python train.py --n_head=8 --n_kv_head=4 --rope_base=1000000.0 --parallel_block=false --extras=["capped logits"] --warmup_steps=238 --final_lr_fraction=0.1 --seq_len=256
Each number is 128 + 32 x the weight over its row's rms, rounded and kept within 0 to 255. Layers, rows and columns count from 0. The size above them is the row's rms in percent of the matrix's.

# layer 3 MLP down (transposed), 640x256, rms 0.054, rows 28-45, columns 128-255
size [ 29 122 101 102  84 114  29 128 122 110 122 129 147  71  39  77  53 116]
[[158 153 119 123 102 135  93  74 123  87 118 102  89 134 108 152  85 168 118 159 113 157 142  96 167 115 161  77 174 167  88  93  98 119 139  81 103 138 148 117  99 162 144 164 166 165 104 134 133 166  91 148 125 100 175 113 157 176 100 162 122 181 125 151 149 142 127 175 132 105  64  82 155 109  93 196 134 178 143 163 149  96 151 127 140 173 179 148 199 148 143  91  91 171  51 145 196 109  82 149 136 169 180 135 153 136  98 113 147 154 129 125 137 114 108 168 159 153  56 121 131 141  89  57 107 145 104 118]
 [144 106 157 159 146 135  64  78 127 115 154 102  69  85 168  92 130  87  97 134 125 115 161 144 148  99 111 111  84 125 109 119 148 125 113  83 105 152 153 121 197 200 113 113 131 128 136 145 147 129  77  58 130 101 116 111 103  86 126  74 101 105  60 122 129 100 128 143 162 111  83  83  86 164 101 140 123  95  94 102 151 148 218 221 134 125 136 117 192 102 197  72 105 106 129 135 146 136 117 130 127  95 190 152  63 150 153 162 122 168 141 133 130 130 125 117 133  72 103 137 140  80 144 181 108 141 101 118]
 [183 132  85  55 123 161 155 114 134 172 147  99 152 211 112 126 152 144  94 153 127 112 166 108  98 128 140  92 127 108 129 109  98 138 220  90 137 140 184 124 138 176 174 115 106 101  66 105 158 121 154  97 167 123 111 107 109 170 124 121 110 141 153 115 128 138 159 136 159  90 200 173 110 129 139 107 165 137 109 178 147  96 159  72 255 148 103 143 103 133 127 127 148  96 139  88 123 132 138 153  98 103 173  97 118 172 137  69 115  90 215 163 110 139 152  62 179 124 107 143 124 159  80 119 164 176  90 185]
 [174 123 134 164 100 137 134 130 107 138  87  93 121 106 160 152 127  95 112  91  99 102 126 100 129 102 165 142 167  75 105 125 144  85 255  77 112 107 111 140 100 139 161 148 148 128 142 136 150 116 141  95 143 159 124 125 107 126 129 116 121 142  97 123 102 183 181 120 164 111 139 132  88 147 149 111 139 138 103 123 138 111 188 138 190  74 146 144 178 114  80 105 159 118 108 193 192 114 137 123  93 127 142  95  96 151 112 147 139 100 169 103 161 137 139 107 139 134 125 137 121  91 147 187 137 125 120 149]
 [128 175 101 112  94 171 105  75 109 114 148  92 131 118 118 134 112  91 115  94 110 101 112 102 139 115 164 142 140 140 130 127 137 132 246 135 129 115 187 123 208 156 100 131 106  87 106 166 118 188 156 116 105 102 152  79 104 129 149 156 111 148 116 123 144 136 172 100  92 151 128 101  93 125 173  72 143 134 109 115  92 173 167  54 142 114  76 136 143 153 139 145 139 163 119 206 147 110 151 133  92 108 167  80 156 144 193 174 100 161  87 169 157  87 172 142 218 137  77 153 146 129 115 141 118 139  93 160]
 [114 179 124 147  87 102 153 109  50 103 122 110 148 129 116 162 162  63 149 116 110 134 148  91 121 117 130 145 115 114 128  88 122 152 111 162  89 127 182 122  97  93 113 154 118  97 154 167  95 113 162 132 180 137 133  44 171 169 139 142 100 149 155 159 150 139 148 135 158 159 174  83 157 161  76  89 118 127  76 152 156 164 200 127   7 142 123 121  50 130 153 132  76 168 101 176 116 129 160 166  82 138 128 125 143 153 131  50  96 118 114 122 175 125 129 158 139 188 136 137 177 107 122 168  98 124 165 101]
 [156 142 145 140 118 171  89 146 155  75 135 140 134  63  87 159 124 156 126 107 111 137 140 147  95 112 111 186 112 135 105 133 151  70   0  85 133 111 179  87 156 145 119 157 119  64 152 108 149 111  92 182 183 130 138 109  29 133 135 134 174  74 129 126 135  99 135 149 106  97 116 107 100 112 137 192 111 158 128 131  98 132 102 128 139 139 200 143 169 120 190 122 109  87 112 142 162 185 101 150 182 131  97 117 138 148 100  83 154 127 146  98  77 140 152 140 128 124 156 130 119 136 170  82 132  87 172 117]
 [134 117 100 186 138  93 105  42  85 126 106 124 177  70 119 122 160 134 137 129 137 142 103 158 126 138  79  86 120 122 114 144 128 173   0 143 126 177  93 111 151  93 131 142  91  89  78 145 136 141 109  93  99 101 173 104 113 141 185 170 105 122  97 166 152 110  93 127 103 174 105 164 126 155 149 129 129 141 100 119 126 209 123 147   0 128 161 127  98  56 146 167 141 167  97 115  85 115 174 163 119 145 146 109  90 107 121 158 118 148  73 125 156  89 113 132 144 137 112 116 103 108 162 200 124 131 159 105]
 [169 124 123  62 141 160 137 125 186  76 138 153  63 131 146 150  53 143  97 173 164 113 139 156 155 130 186  98 149 136  88  87 124 138 205 104 132 130 138 124 122  95 140  89 158  77 158 151 130 129 130 102 148 134  97 140  95  95 116 151  94 134 171 124 106 126 130 100 150 118 162 114 160 127 145 146 105 107 132 163 123 150 100 140 242 161  80 144 205 129 128 140 104 132 125 155 183 104 116 112 116  80 209  76 128 120 137 139 132 136 149 142 101 125 132 127 146 129 153 151 116 137 127 101 152 116  92 116]
 [148 119 156 176 117 169 134 188 129  85  82 138  89 120 165 152 130  83  72 103 147 136 159 114 129 107 151 118 144  96 127 136 194 158 121 141  87 150 179 206 109  92 118 125 109 135 165 139 121 176 126 122  92  60  29 129 147 135 151  95  81 152  97 185 131 161 141  82 114 107 154 155 116 194 139 149  96 151 103 139 133 142 201 119  41 112 144 129 115 172 111 140 207 125 132 146 138 105 133  97 110 152 183 121 121  89  88 133 137 115 147 150 175 182 176 141  99 172 178 117 141 164 103  98 166 119  38 161]
 [142 110 156 183 161  96 165  86  67 151 119 137 142  78  88 171 115 107 172 114  73 144 114  79 146 122  66 115 169 124 108  88 126 151  40 148 105 139 117 106 153 158  94 116  96  96 169 100 121 132 160 143 102 124 118 102 136 171 100 185 117  42 100 134 100 153 138 151 105 184 160 163 123 115 146 120  87 182  96 115  71 149 105 133  35 143 176  64 142 145 134 154 119 125  77 137  84  59 122 156 148  89 156 175 111 138 141 149 137 111 166 144 144 149 108 171 125 181 110 126 131 141 152 152  96 137 103  86]
 [107 119  88 146 150 130 162 154 153 124 154 122 132  64 140 162 142  93 118 148 172 112 127 132 164 116  39 199  92 157 159 120 103 133  42 111 159 152 151 118 188 185 109  45 129  96 132 106 156 139 176 145  81 102 115 180 118 117 129  80 104  61 169 128 135 117  63 145 112 119 155 104  96 167 118  85 169 149 185 128 120 123 132 146  69 144 147 107 197  70 207 140  78  91  93  83 143 125 180 164 136 115 163 158 146 121 126 167 145 108 148 129 157  37 162 124 131 132 121 144 143 138 163 134 188 103 122 130]
 [116 186 123  68 168 185 133 105 166 172 101 153 108 117 145 147 174  98  89 144 145 100 151 179 129  53  97 142  82 108 118 135 112 166 149  87 121 133  53 116  79 118 157 179  98  88 156 124 140 142 146 144 113 102 140  69 100 193 134 103 188 158 116 158 127  82  87  74 129 108 135 121 117 173 164 116 122 174 153 113  94 178 104 181  90 127 131 120 132  98 102 106 246 119  97 117 122 139 141 186 145 144 127 147 148  74 101 110 114 166 169 115  76 146  97 139 117 134 119 152  92 118 157 135 157 177 136 146]
 [174 142 139 113 151 142  98 179 189 165 137 117 152 138 129 158 153 148 121 126 102 107 126 149  81 170 120 150 130 176 185 133 113 124  22 153  75 161 127 102 118 162  75 105  99 166 128  91 123 123 156 146 157 125 177 157 145 166 114 150 126 112 118  90 157  83  87 111 186 143 177 156 150  92 206 129 139 154 125 125  91 135 129 128 158 192 135  77 170 123 148  94 142 131 152 118  54  71  87  84 130 154  65 140 121 126 129 132  95  59  21  94 110 116 103 133  79 192 144 103 201 134 105 120 103 126 121 105]
 [ 49  81 172  76 140  93 165 134 125 173 123 106 139 134 124 101 100 113 131  97 146 157 109 108  89  94  92 106 114  85  66 184 132 125  83 141 114 100 150 154  99 162 159  92 148 104 114 159 119 136  96  93 160 136 105 122 173 102 154  87  99 131 116 106 212 154 124 118 148 129  94 108 147 103 154 124 133 114 102 104 164 156 127 137 200  65 106  93 150  87 108 110 160 111 143  63  37 180 100 189 115 109  91 152 134  93  86  93 148 167 176  96 107 155 105 165 134 143 136  92 140 100 147 104 155 110 108  57]
 [124 145 128  99 148 195 113 162 131  91 104 113  81  70  89  85 140 127 132 153 130  74 193 168  93  76 101  91 105 123  68  44 142 172 113 138 147  97 142  94 118 125 133 108 103  85  90 106 160 101 142  87 144 120 106 110  99  79  61  68 181 131 187 171  97 102 131 185 112 118  77  99 204 163 135 134 141 166 110 164 113 105 141  90 133 116 105 142 155 193 144 116 127 124 124 160 128 122 122 173  90  86 137 101 188 133 111 132 109 159 194 165  97 124 126  67 114  90 127 122 135 151  72  71 133 103 127 125]
 [100 182 149 134  67 128 170  98 133 156 107 146 142 135 103  91  61 154 111 133  83 160 156 147 106 198 231  94 193 162 176  92 134 149 195 147 117  86 119 132  77 118 167  65 164 129  89 104 160 126 184 126 126 136  84 160 127  75 143 164 114 141 114 115 117 161 150 117  95  80 171 153 149 110 132 174 128 151 111 149 146  96 120 136  76 137 132 159 124 161 133 140 147 121  93  93  88 135  69 123 111 125 183 126 143 157  53  98 153 159 126  97 178 138 117 145 133  94 143 129 132 108 182  76  89 102 177 120]
 [ 83 142 136 195 171 120  80 119  69 100 153 143 183 103 138 150 158 115 152 151 126 158  72 107 158 136 131 152 161 176 170 100 119 114  92 157  60 148 114  99 113 119 104 147 151 108 114 165 134 108 175 174 123 107 162 115 163 104 129 117 160 120  84 135 142 146  89  84 144 131 102 111  83 145 124 159 115 141 112 121 125 198 143 122  51 108 173  82 131 124 120 160 103 206  99 100 151  66 137 104 124 108  98 163 149  80 110 144 115 144  84 134 114 149 102 190  63 120 129 110 178  91 190 162  80 143 139 139]]
# layer 3 MLP gate, 640x256, rms 0.0577, rows 29-46, columns 128-255
size [118 102 104  86 116  33 154 122 101 113 132 126  74  43  75  50 114 119]
[[ 87 139 145 155 101 147 129 125 140  96 100 135 106  91 122 146 126 127 100 136 112  76 129 148 108  97 109  85 123  70 114  44 153 156 159 151 114 109  68  85  93 159 194  94 147 125 121 150 122 149 116 184 146 123 121 216 115 119 128 139 130  97 179  77 141 130 109 135 137 104 151 109 106 148 178 128 142 141 174 208 158 208  96 125 163 157 148  93 123 104 144 156 144 116  76 147 112 164  96 127 162  75 188  80 143 147 117 104 161  91 163 133 103 112 121 100 174 127 132 129 160 111 195  73  98  81  70 123]
 [ 71 100 186 155 163 172 141 146 186 101 145 138  79  84 155 156  96  63 119  44 149 170 120 118 161 119 123 126 129 146  79  94 134  74 143 104 171 132 125 115  87  74 139  89 172 135 139 146 125 133 132 148 168 144 110 141  93  95 121 106 128 163 170 151  78 124 148 111 143 144  76 163 128  76 111 142 138 116 197 126 106 111 126 128 137  99 143 135 158 126  76 128 123 123 131 113 110 186 174  98 104 143 115 115 184 108 105 178 156 138 136 119  86 165 107 189 101 105 178 126 187 107 143 170 131  80 128  75]
 [129 110 123 163 156 158 165 121 148  98 154 198 184 128 121 109 120 139 142 140 118 176 131 154 118 131 131 106 134 161 140 129 111 174 103 170 118 161 177  97 126 106  81 103 164 133 124  61 111 103 145 110  69  95 153 127 122 148  70 103 108 113 121 146 168 112 116 132 117 134  88 144 138 140 114 209  98  96 137 137 119 123 114 139 136 143 148 163 138 113 197 153  95 133 170  80 115  80 173  87 197 112 135 115 113  88 157  58 128 185 122 186 115 130  93 151 137 177 173 133 123 185 142 108 127 126 217 122]
 [ 99 134 133 134 139  63 155  84 144 120  97 131 117 144 153 102 190 140 124 178 143 166 126 119  56 115 117 126 148 110 146 120  90 168 112 137  67 170  94 119  82  63 133 152 155 154 141  92 111  59  69 125 145 145 105 135 179 116 118  50 171 113 144 152 140 129  85 121 183 102 138 171 205 157  83 176 153  89 128 160 207 116 100 170 123 160  82 117  89 102 108 102 149 120 157  66 164 159 113 153 187 124 112 141 140 105  80  78 174 102 110 100  96 148 174 129  90 142 115  52 136  63 136 139 126 162 177 102]
 [128 206 133 110  91 118 182 130 131 153 153 136 125  94  96 145 136 100 127 145  80 113 212 130 108 107 141 153  63 133  88 129  95 143 117 147 102 124 179 115 108 106 136 120 140  97 107 161 154 123 169 124 166 144 152  63 151 134 125 183 113 155 151 119 212 145 124 127 126 188 179 104 145 149  89  85 139 134 110 131 126 138 128  95  97 177 100  97  92 137 132 130  55 167  96 140 112 135 169 164  71 158 122 105 138 161  88  51  79 143 129 105 171 155 152 161  99 141 128 138 164 106 109 195  58  99 172 120]
 [136  68 142 165 130  38 124 216 115 157 123 178 120 139 126 121  89 132 142 120 117  80  88 153 179 127 132 114 150 156 119  71 105 157 148 173  85 168  98 148 135  91 174 120 162 143 177 124 128 103 177  74 166 193 172 137 140 121 169  71 127 136 180 141 161 172 108  95 101 155 107 128 142 136 119 115 157  91 163 173 187 100 116  93 129  73  70 131  54 175 149 137 144 109 181 109  76  87 144 137  99 173 124  79 152 149 137 110 120 111 122 121 130  95 131  79 100 119 139 154 145 188 121 167  83 170  83 105]
 [100 174 134 153 157 134 161 218 105 181 168 156 192 143 148 149 134 140 132 128  79 131 120 109 172 105 159 136 135 117 107 125  65 143 114  99 121 125  48 139 110 144 102 195 138 141 119 214 179 122 156 146 126 148 185 177 168  88  91 145 122 153 107 117 151 160 110 132 179 123 180 130  75 192 136 174 150 116 135 161 111 139 150 132  83 117 133 113 168 163 137  23 138 142  96 156 148 160 145 120 121 139  68 149 119 142 167  83  85  96 140 138 117 111 125 139 106 115 149 159 167 148 182 156  98 114 130 132]
 [134 159 139 160 123  46 105 150  89 145 108 102 133 109 118 140 201  41 201  95  49 104 152 122 113 115 146 128 140 104 197 115 137 145 107 162 135 123 173 105 143 134 119 196 153 134 154  85 105 171 103 103 101 148 175 151 164 179 107 133 126  71 136 147  64 119 134 185 143 163 115 111 149  77 131  74 127 154 132 108 153 114 122 146 105 121 186 155 139 123 152  74 164 125 108 184 146 186 131 104 163 151  54 197 122  70 134 115  71  84  97  93 165 156 130 174 129 149  99 125 194 108 147  73 140 124 155 153]
 [113 160 125 133  97  53  99 165  91 134 119 103 147 128  94  69 142 101 169 183  73 163 141 118 128 128  92 193 153 141 177  85 120 163  94 108 149 194 129 163 107 168 135 120  91 141 157 118 105 139 128  98  73 110 158  55 180 121 148 114 148 130  74 141 101 136 132 109 127 167 105 109 167 121  87 149 121 103 131 110 153 151 131 147  96  68 152 129 155 123 180 115 107 122  89  89  33 120 145 147 153 154 103 171 104  98 145 133  61  93  89 150  76 136 114 114  93 155 116 101  99 122 122 110 156 150 154 154]
 [139 144 145 116 122 122 116 146 105 128 176 106 159 147 115  86 124 119 149 147 102 139 157 154 185 130 104 192 105 125 145 139  89 105 106 116  83 165 128 147 130 129 132 145 120 214 112 123 170 150 177 140 168 157 129 139 236 155 143  63  63 101  99 124 147  99 115  73 131 142  98 217 141 164 168 192 113  89 112 134 108 139 159  87 114 114  90 139 131 173 183 127 126 116 161 129 112  93  95 166 130 127  43 120 102 107 125 141  98 155 121 175 144 112 167 139 128 137 136 153  87 111  97 199 115 207 132 106]
 [166 113 164 138  57  94 121 142 126 108 117 152 154 159  82 114 112 168 159 116 103 132 150  86 116 134 179  89 192  92 104 131 126 155 124 171  82 132 121 147  70  72 125 211 100 164 143 177 133 116 125 127 170 130 145  95 151 134  98 143 131 176 145 146  86 148 174 131 207 106  98 129 157 128 162 168  26 106  85 136 113 141 109 122 130 116 109 107 113 148 100 124 184 163 163 187 132 111 107 116 104 153 106 104 126 163 125  95 108 121  94 111 107 166  84 190 117 127 161 106 127 100 140  88  35 140 116 156]
 [126 129 114 115 153  93 119 164 123 129 119 124 118 119  89 109 158 121 166 150 103 166 172 139 130 143  68 138  66 141 150 132 110 152  68 182 135 175 105 130 114 112 115 130 130 122 106 179  80 141 162 129 133 112 125  68 110 182 188 150 146 132 134 102 185 185 109  91 101 134 120 132 123 144 113 142  84 127 158  87  96 104 147 153  60  97 105 179 139  85 136 106 119  95 121 106  75 154 163 156 126 171 117 158 156  98 163 136 120  72  52 157 135 196 120 153  84 154 111  90  59 103 120 158 101 149 141 172]
 [169  90  54  90 111 137 126 128 109  68 174  88 136  98 124 121 157 131 185 129 118 131 146 181 144 123 140 189 107 102 111  82  89 161 135 115 192  92 166  95 137  89 102 113 150  90  95 127 150  50 135 178  70 129 154  76 180  82  87 131 125 138 133 144 154 128 137 142  49 155  62 164 137 142  84 150 199 118 107 112 205 130 138  97 100 120 158  98 188 151 151 126 107 169 159 108 144 155 173 124 115 150 186 127 135 113 134 147 106 195 195 115 167 174 163 144 116 126 133 128  54 138 118 170 161 117 138 184]
 [177  72 109 147 105  84 125 164 147 182  67 124 106  74 110 161 152 190 157 172 168 153 143 171 145 168 142 192  88 112  81 171 100 100 144  75 170 149 126 103 137 112 145 101 191 122 138 138 177 180 129 137 142 118  97 102  75 115 149 113 149 114 119 142 157 140 138 121  91 188 116 181 141 154 159 118 158 155 147 139 115 110 149 101 110  81 112 183 147 197 156 168 130 106  83 175 131 136 101 146 134 149 136 138 107 104 112 131 153  91 165 129 191 152 128 113 101 127 132 171 154  60 103 182 105 151  82 117]
 [249 141 165 127  92 148 144 149 145 109 135 132 175 115 143 198 138 105 137  97 119 188 120  64 127 217 133 136 159 112 135 169 186  69 122  77 175 142 131 136 162 125 100 135 135 122 138 127 102 156 123 153  95 177 128 115 157 127 183  93 158 112 131 109  79 105  88  94 105 114 183 107  94 118 149  85 148 125 129 155 129  99 133 102 134 104 104 186 112 151  60 162 135 142 151 138 139 163 130 119 112 180  95 160 116 127 159 145 142 142 138  99 110 168 163 144 123 157 134 113  97 120 100 143 162 125 140 137]
 [165 160  46 178 175 203 132 127 118 113 162 108 121 149 105 167 122 173  97 149 122 139 136 107 155  97 134 135  30 136 140 122  40 192 113 141 177 181 162 127 135 124 118 117 171 144 150  92 141 123  90 173 187 106 136  71 121 126 112  53 131 108 103 156 174 118 112 149 117 160 130 160 138 133  71 165  98  63 171 127 156 193 120 131 137 137  45 112 124 146 119 101 121 170 110  65 137 159 136 140 131 167 103 209 119  97 157 166 147 185 147 121 147 114 137  89 131 180 161  97 113 128  94 101 123 194  91 137]
 [116 137 118 118 108  87 132 173 100 165 157 120 109 168 116  58 195  82 125 155 150 137 130 138 110 154  84 195 150 126 132 132  69  99 102 142 115 111 128 125 143 123 100 174 102 153 150 102 125 148 192  99  92 104 159 120 156 159 156 135 139 129 124 142 148 121 147  99 152 106 126 184  68 151 122 171 207 146  76 146  96 142 203 116 115 156 104 165 141 126 161 124 103  64 142 153 128  95  70 177 215 173  86 201 130  75 142 134 148  90 114 108  71 120 153 125 107 140 132 160 101  71 122 100 116 120 109 209]
 [169 147 116 164 114 155  83 127  84 155 157  94 174 119  77 135 126 143 154 170 122 134 178 125  95 148  46 140 111 157 139 133  75 104  89 146 143 143 148 161 166  98 101 123 177 203  73 154 153 136 147 164 108 136 132  84 143 130 155  74 161 110 111 156 167 120  40 142 141 158  69 132 127 225 121 124 156 157 120 114 116 184 156 143  49 100 120  74 137 105 189 113 138 165 166 101 110 146 138 122 135 154 116 142 174  75 169 135 131 151 141 118  97 140 140 126 158 156  95 130  99 153 145 139 151 124 121 112]]
# layer 3 MLP up, 640x256, rms 0.0559, rows 29-46, columns 128-255
size [127 109 107  83 110  30 165 107 108 120 133 140  72  41  76  64 111 130]
[[103 133  93  89 113 107 155  94 101 151 126 148 145 181  96 117  87 184 139 116 158 142  74 108 115 162 145  90 177 105 184 155 109  81 125 166 116 117 105 112  64  73 141 152 114 127 129 110 121 123 193 116 206 123 133 138 145 154 149 194 152 163 139 148 120 148 150 113 129 109 178 150 189  77 136 144 146 154 103 182 114  90  71  70 118 139 136 173  65 156  71 185 141 135 142 114 132 121 125 140 109 134  92 139 164 113  66  81 130 104 129 124 130 105 135 130 109 167 148 146 126 169 125  75 107 145 163 149]
 [105 157 194 174 110 112 126 125  86  79  99 139 123 114  84 114  95 122 161 131 104 119 108 129 128 138 133 143 160  97 114 132 155 154 136 134 146 115  49 126 144 109 131 153 167 112 181 134  90 141  92 169 106 156 142 174  90 111 125 111 107 119 101 131 119  74 112  98 135 178  47 103 119 130 108 158  84  88 165  91 135 145 103 188 100  71 170  76 137 132 143  95 146 176 106 203 162 139 143  92 149 104 116 117 134  86 139 188 129 138  46  99 148 127 114 198 123 135 122  94 161 132 129 118 121 108 120 117]
 [163 104 152 184 143 128 171 107 162  79 141 175 152 114 126 133 157 125 160 153 164 182 151 124 120 107 153 111 155 127 157 144 124 131 145 121 165 158  97  97 135 107 115 107 187 106 139  69 123 107 172 107  66 139 156 155 127 161 115  72  51 115 132 165 130 174 164 134 108 124 116 128 137 111 120 177  81 145 166 102 141 173 114 139 165 150 162 172 176  82 153  95 141 120 127 121 106 121 157  98 143  82 225  83 158 156 131  79 179 159 197 149 135 184 106  68  99 188 133 136 120 200  96 189 169 127 161 152]
 [130 212 107 111  95  97 102 118 124 175  95  97  90  98 147 112 133 136 136 134 149 139 115 108  80 154 105  62 123 110  90 138 134 178 131 103 104 116 131 109  91  94 152 105  98 117 125 149 156  98 102 137 104 149 117 125 142 101 109 174 102 144 143 121 181  89 129 128 170 154 137 147 120 205  87  80  51  85 103 126 189 139 155 134 136 158  97  63 126 105 111 155 153 110 192 129 158 118 130 122 132  78 105 159 115 108 109 141 159 111  92  70 102 145 181 184  89  87 169  82 128 124 129 131  89 115 130  90]
 [117  78 112 201 117  93 114 111  73  76  86 160 187 121 121 118 105 102 144 163 154 141 115 181 139 170 123 121 167 153 188  85 110 156 105 118 105 182 126 162 109 142  86 174  89 135 169  91 104  63 111 121  69  86 159 149 137 136 136 131 132 115  80 174  78 144 125 116 103 136 121 118 126 158 163 163  73 149 154 128 126 137 180 150  87  95 194 130 160 113 183 144 145 147  97 137 106 116 126 111 132 159 136 144  83 113 158 120 121 119 108 175 145  77  57 160 155 169 122 113 110 124 132 122 165 174 113 167]
 [189 132 109 155 147 113 108 172 116  96 105 130  97 109 138 184  91  98 130 108 122 144  80 131 107 134  95 157 135 128 153 102 184 117 145 127 151  97  84  69 145 168 155 176 129 139  85  92  94 119  87 197 153 123 141 135  67 187 127 166  69  99 137 134  94  79 128  92 127  64 136 132 151 129 188  92  12 143 125 102 160 134 114 137 135 173 114 145  90 134  92  53 130 117  87 153 137 119 160  82 125 157 125 134 150 150 141 131 114 120 107 135 101 149 140 154  86 107 146 107 102  82 178 164 120 111  87 144]
 [150  98 106 129 106 106  77 118 109  99  75  94 120  73  73 136 131 115 128 133 154 123 145 180  99 163  60  98 118 121 152 131 156 146 101 173  94 149 201 133 136  98 148  91  99  84 125  39  79 135  78 118 108 103 117  54  97 197 190 136 130 103 122 121 121  91 115 114  76 186  75 148 168 108 150 104 108 169 106 100 151 163 117 148 109 146 148 139  68  52 133 188 150 140 125  93  87 108 124 188 132 153 162 115 101  92  95 168 149 176  90 111 151 131 114 127 159 151  87 100  82 101 102 147 152 154 143 148]
 [142 157 133 103 139  86  90 121 167 140 152 121  74 143 129 193 126  68 176 118 109 100 161 168 126 116 168 145 186 128 169 117 134 162 153 142 117 140 161  74 137 119 161 142 142 102 118 126 120 156 142 127 122 149 142 158  84 175  87 168 107  95 173 119  63 121 106 160 131 121 159 101 151  81 121 128 102 133 147 145 136 115 110 148 152 145 129 184 171 128 124 109 179 124 117 203 195 161 111  85 126 118 111 119 183 116 146 142  95 101 137 102 130 202 141 160 135 165 107 137 187 158 196  76 175  92 129 140]
 [138 123 129 189 138 137 134 150 122  82  76 134  73 122 144 179 128  81  69  96 160 128 160 110  88 105 147 100 130 104 111 145 189 142 121 131  75 117 152 226 107 102 111  99  92 115 176 147 137 173 117 137 109  73  50 125 157 130 139  92  74 155 107 174 160 172 150  86 105  88 167 157 109 178 126 132  51 134 113 134 155 123 162  99  97 165 137 110 103 179  92 169 195 110 131 136 135  97 136 115 103 104 158 115 122  87  78 130 158 136 132 162 164 188 161 140  89 141 186 104 131 173  60 105 183 132  45 167]
 [141  74 153 178 185 136 133 123 119 137 106 101 123 132 105 198 145  99 171  83  53 109 112  68 140 142 113  82 187 105 106  68 128 155 105 179 106 120 115 116 115 149 163 113 104  72 186  94 113 125 105 154 111  79 144  94 113 134 122 190 178  78 115 121  92 196 155 194 129 142 193 139 105  84 144 123  72 231 141 133  83 109 106 152 106 146 189  76 134 133 121 169 127 114  97 143  81  91 132  99 129 123 158 150 116 140 154 159 120 108 154 135 105 158  67 162 145 114 102 121 153 134 131 113 103  84 115  81]
 [114 115  62 144 144 146 146 115 186 173 145 119 119 154 176 137 134  98 148 132 147  94 143 139  75 117 135 104 158 132 150 111 100 134 172  67 136 143 147 135 164 117 106  71 169  74  97 121 132 132 125 185 141 161  65 171 104 123 113 114  96 112 144 108 142 101  80 124 138  93 160 101 125 195 167 105 117  86 149 138  83 107 120  35 148 161 101 125 165 122 139 157 119 123  95 139 198  83 146 133  90  92 101 121 174 151 140 149 238 148 128 138  94  58 167 117 156 140 132 124 161 106  89 136 171 145 103  73]
 [ 99 203 144  62 162 167 144 116 145 179  99 143  94  84 161 194 141 114  96 128 120  97 138 184 129  44 102 110  71 117 120 145 103 146 132  87 119 128  73 100  87 113 156 197  99  58 133 103 148 173 137 113  98  75 157  67 112 155 118  75 180 152 138 146 103  85 101  75 142 116 152 109 112 146 151 114 147 175 148 135  45 174  90 178 114 173 121 119 123  96  94  90 246 133  73 121 119 140 116 179 156  97 120 138 116  80 107 123 110 159 169  95  80 140 111 152 111 147 137 167  96 122 159 126 166 186 118 140]
 [128 161 152  73 115 161  99 173  99 149 119  94  74 159 161 153 191 134 105 127 106 103  81  66 161  84 121 148 126 147 166  92 117 118 124 188  75 102  74 135 150 169 136  98  95 115 115 167 113 175 118 127 224 154 180 134 138 110 107 139 134 127  91 102 154 137 144  88 131 108 136 120  73 127 116  85  99  90 116 171 134 106 105 127 151 120 131 134 125  95  95 105  91 115 103  35 199 151 115 139 115 137 146 164 180 115 157 150 134 153 140  93 143 140 155 130 120 131 140 143 122 119  62 124 150 163  68 101]
 [ 81 179 119 161 148 113 102 169 133 120 118 122 206 120 118 129  85 184 143 121 123 196 123 139 134  71  98 116 179 111 159 148 136 126 105 126  81  87 136 145 148 147 145 130 105 101 120  98 142 150 144  94 172 139 121 126 142 172  99  92 123  93 110 169 169  89 174 106 168 105 114 127 108 102 142 160 140 126 193 118 103 132  93 119 147 197 122  94  94 131 135 111 106 181 123 120 118 108 123 121 173  72 134 100  93 105  44 138 142 117 124 125 135 146 126 153 116  68 125  77 140 206 168 186 122 170 135  90]
 [153 156  80 142 130 100  84 132 127  87 136  79 127  91  65 150 140  93 160 103 101 173 133 143  98 107 101 125 190 121 105  82 153 116 124 109 119 101 140 126 192 103  68 155 151 111 131 154 140 166  41 163 110 128 119  97 125 108 151  79 160 124 130 177 130 105 110 146  59 104  85  70  88 178 135 186 165 166 104 176  81 127 120  62 128 168  59 139 148 151  90 205 145 162 117 215 149 176 151 138 127 107 137 126 131 157 113 171 177 129  99  81 118 138 136 112 122 134 101 131  93 136  31  98 138 160 141  82]
 [111 173 141 173  75 105 157 152 132 111 147 189  96 130  90 107 148 207 118 137 171 116 145 137  55 174 140 140 141 170 186  97 139  88 128 189 115  68 151 110  80  62 143  43 136 107  90 102 122  81 175 191 133 123 106 155 194 153 166 162 128 118 161 101 119 204  97 101 124 136 166 140 147 108 121 182 113 137 143 147 196 107 106 112 116  90 139 168 125 127 173 190 163 120 138  49  64 134 138 166  87  71 112 131 131 166  54 104 160 168 138  70 176 112 170 154 131 119 140 154  81  96 167 126  62 110 142 135]
 [ 79 142 136 153 157 134  72 122 119  78 121 155 180 147 133 184  99 150 162 130 123 135  78 127 148 143 143 119 110 148 146 109 144 152 117 150  58 146 138 110  95 125 123 104 175 107  98 155 172  64 129 155 124 107 178 119 148  89 114 111 157 134 130 117 106 156 105 109 107 123 123  87 119 105 116 119  86 137 154 109 134 199 120 128 120  85 191  56 131 132 129 158 139 211  96  91 144  92 195  61  89  96 127 118 131 128 134 137 133 165 118 108 146 134  54 181 113 120 142 128 171 119 197 157  82 169 166 116]
 [127 121 111  65 104 108  97 152 104 136 105 122 147 144  98  42 124 157 180 125 142 123 189 151 132 155 155  58  87 114 179 103  76  97 129 198  86 131 177 131 103  99  89 166 133 198 128 130 142 104 153 131 131 150 100 169 167 141 175 180 166 163 115 116 152 134 136 162  82 128 159  79 192 105 136  98 183 149  94 112 178 100 129 101 126  86 161 130  64 104 182 152  91  81 135 176 111 192 100 125 202 139 100 138 114 116 123  89 121 136 123  81 149 117 140 133 121 198 147 102 189 156 135 136 106 161 132 131]]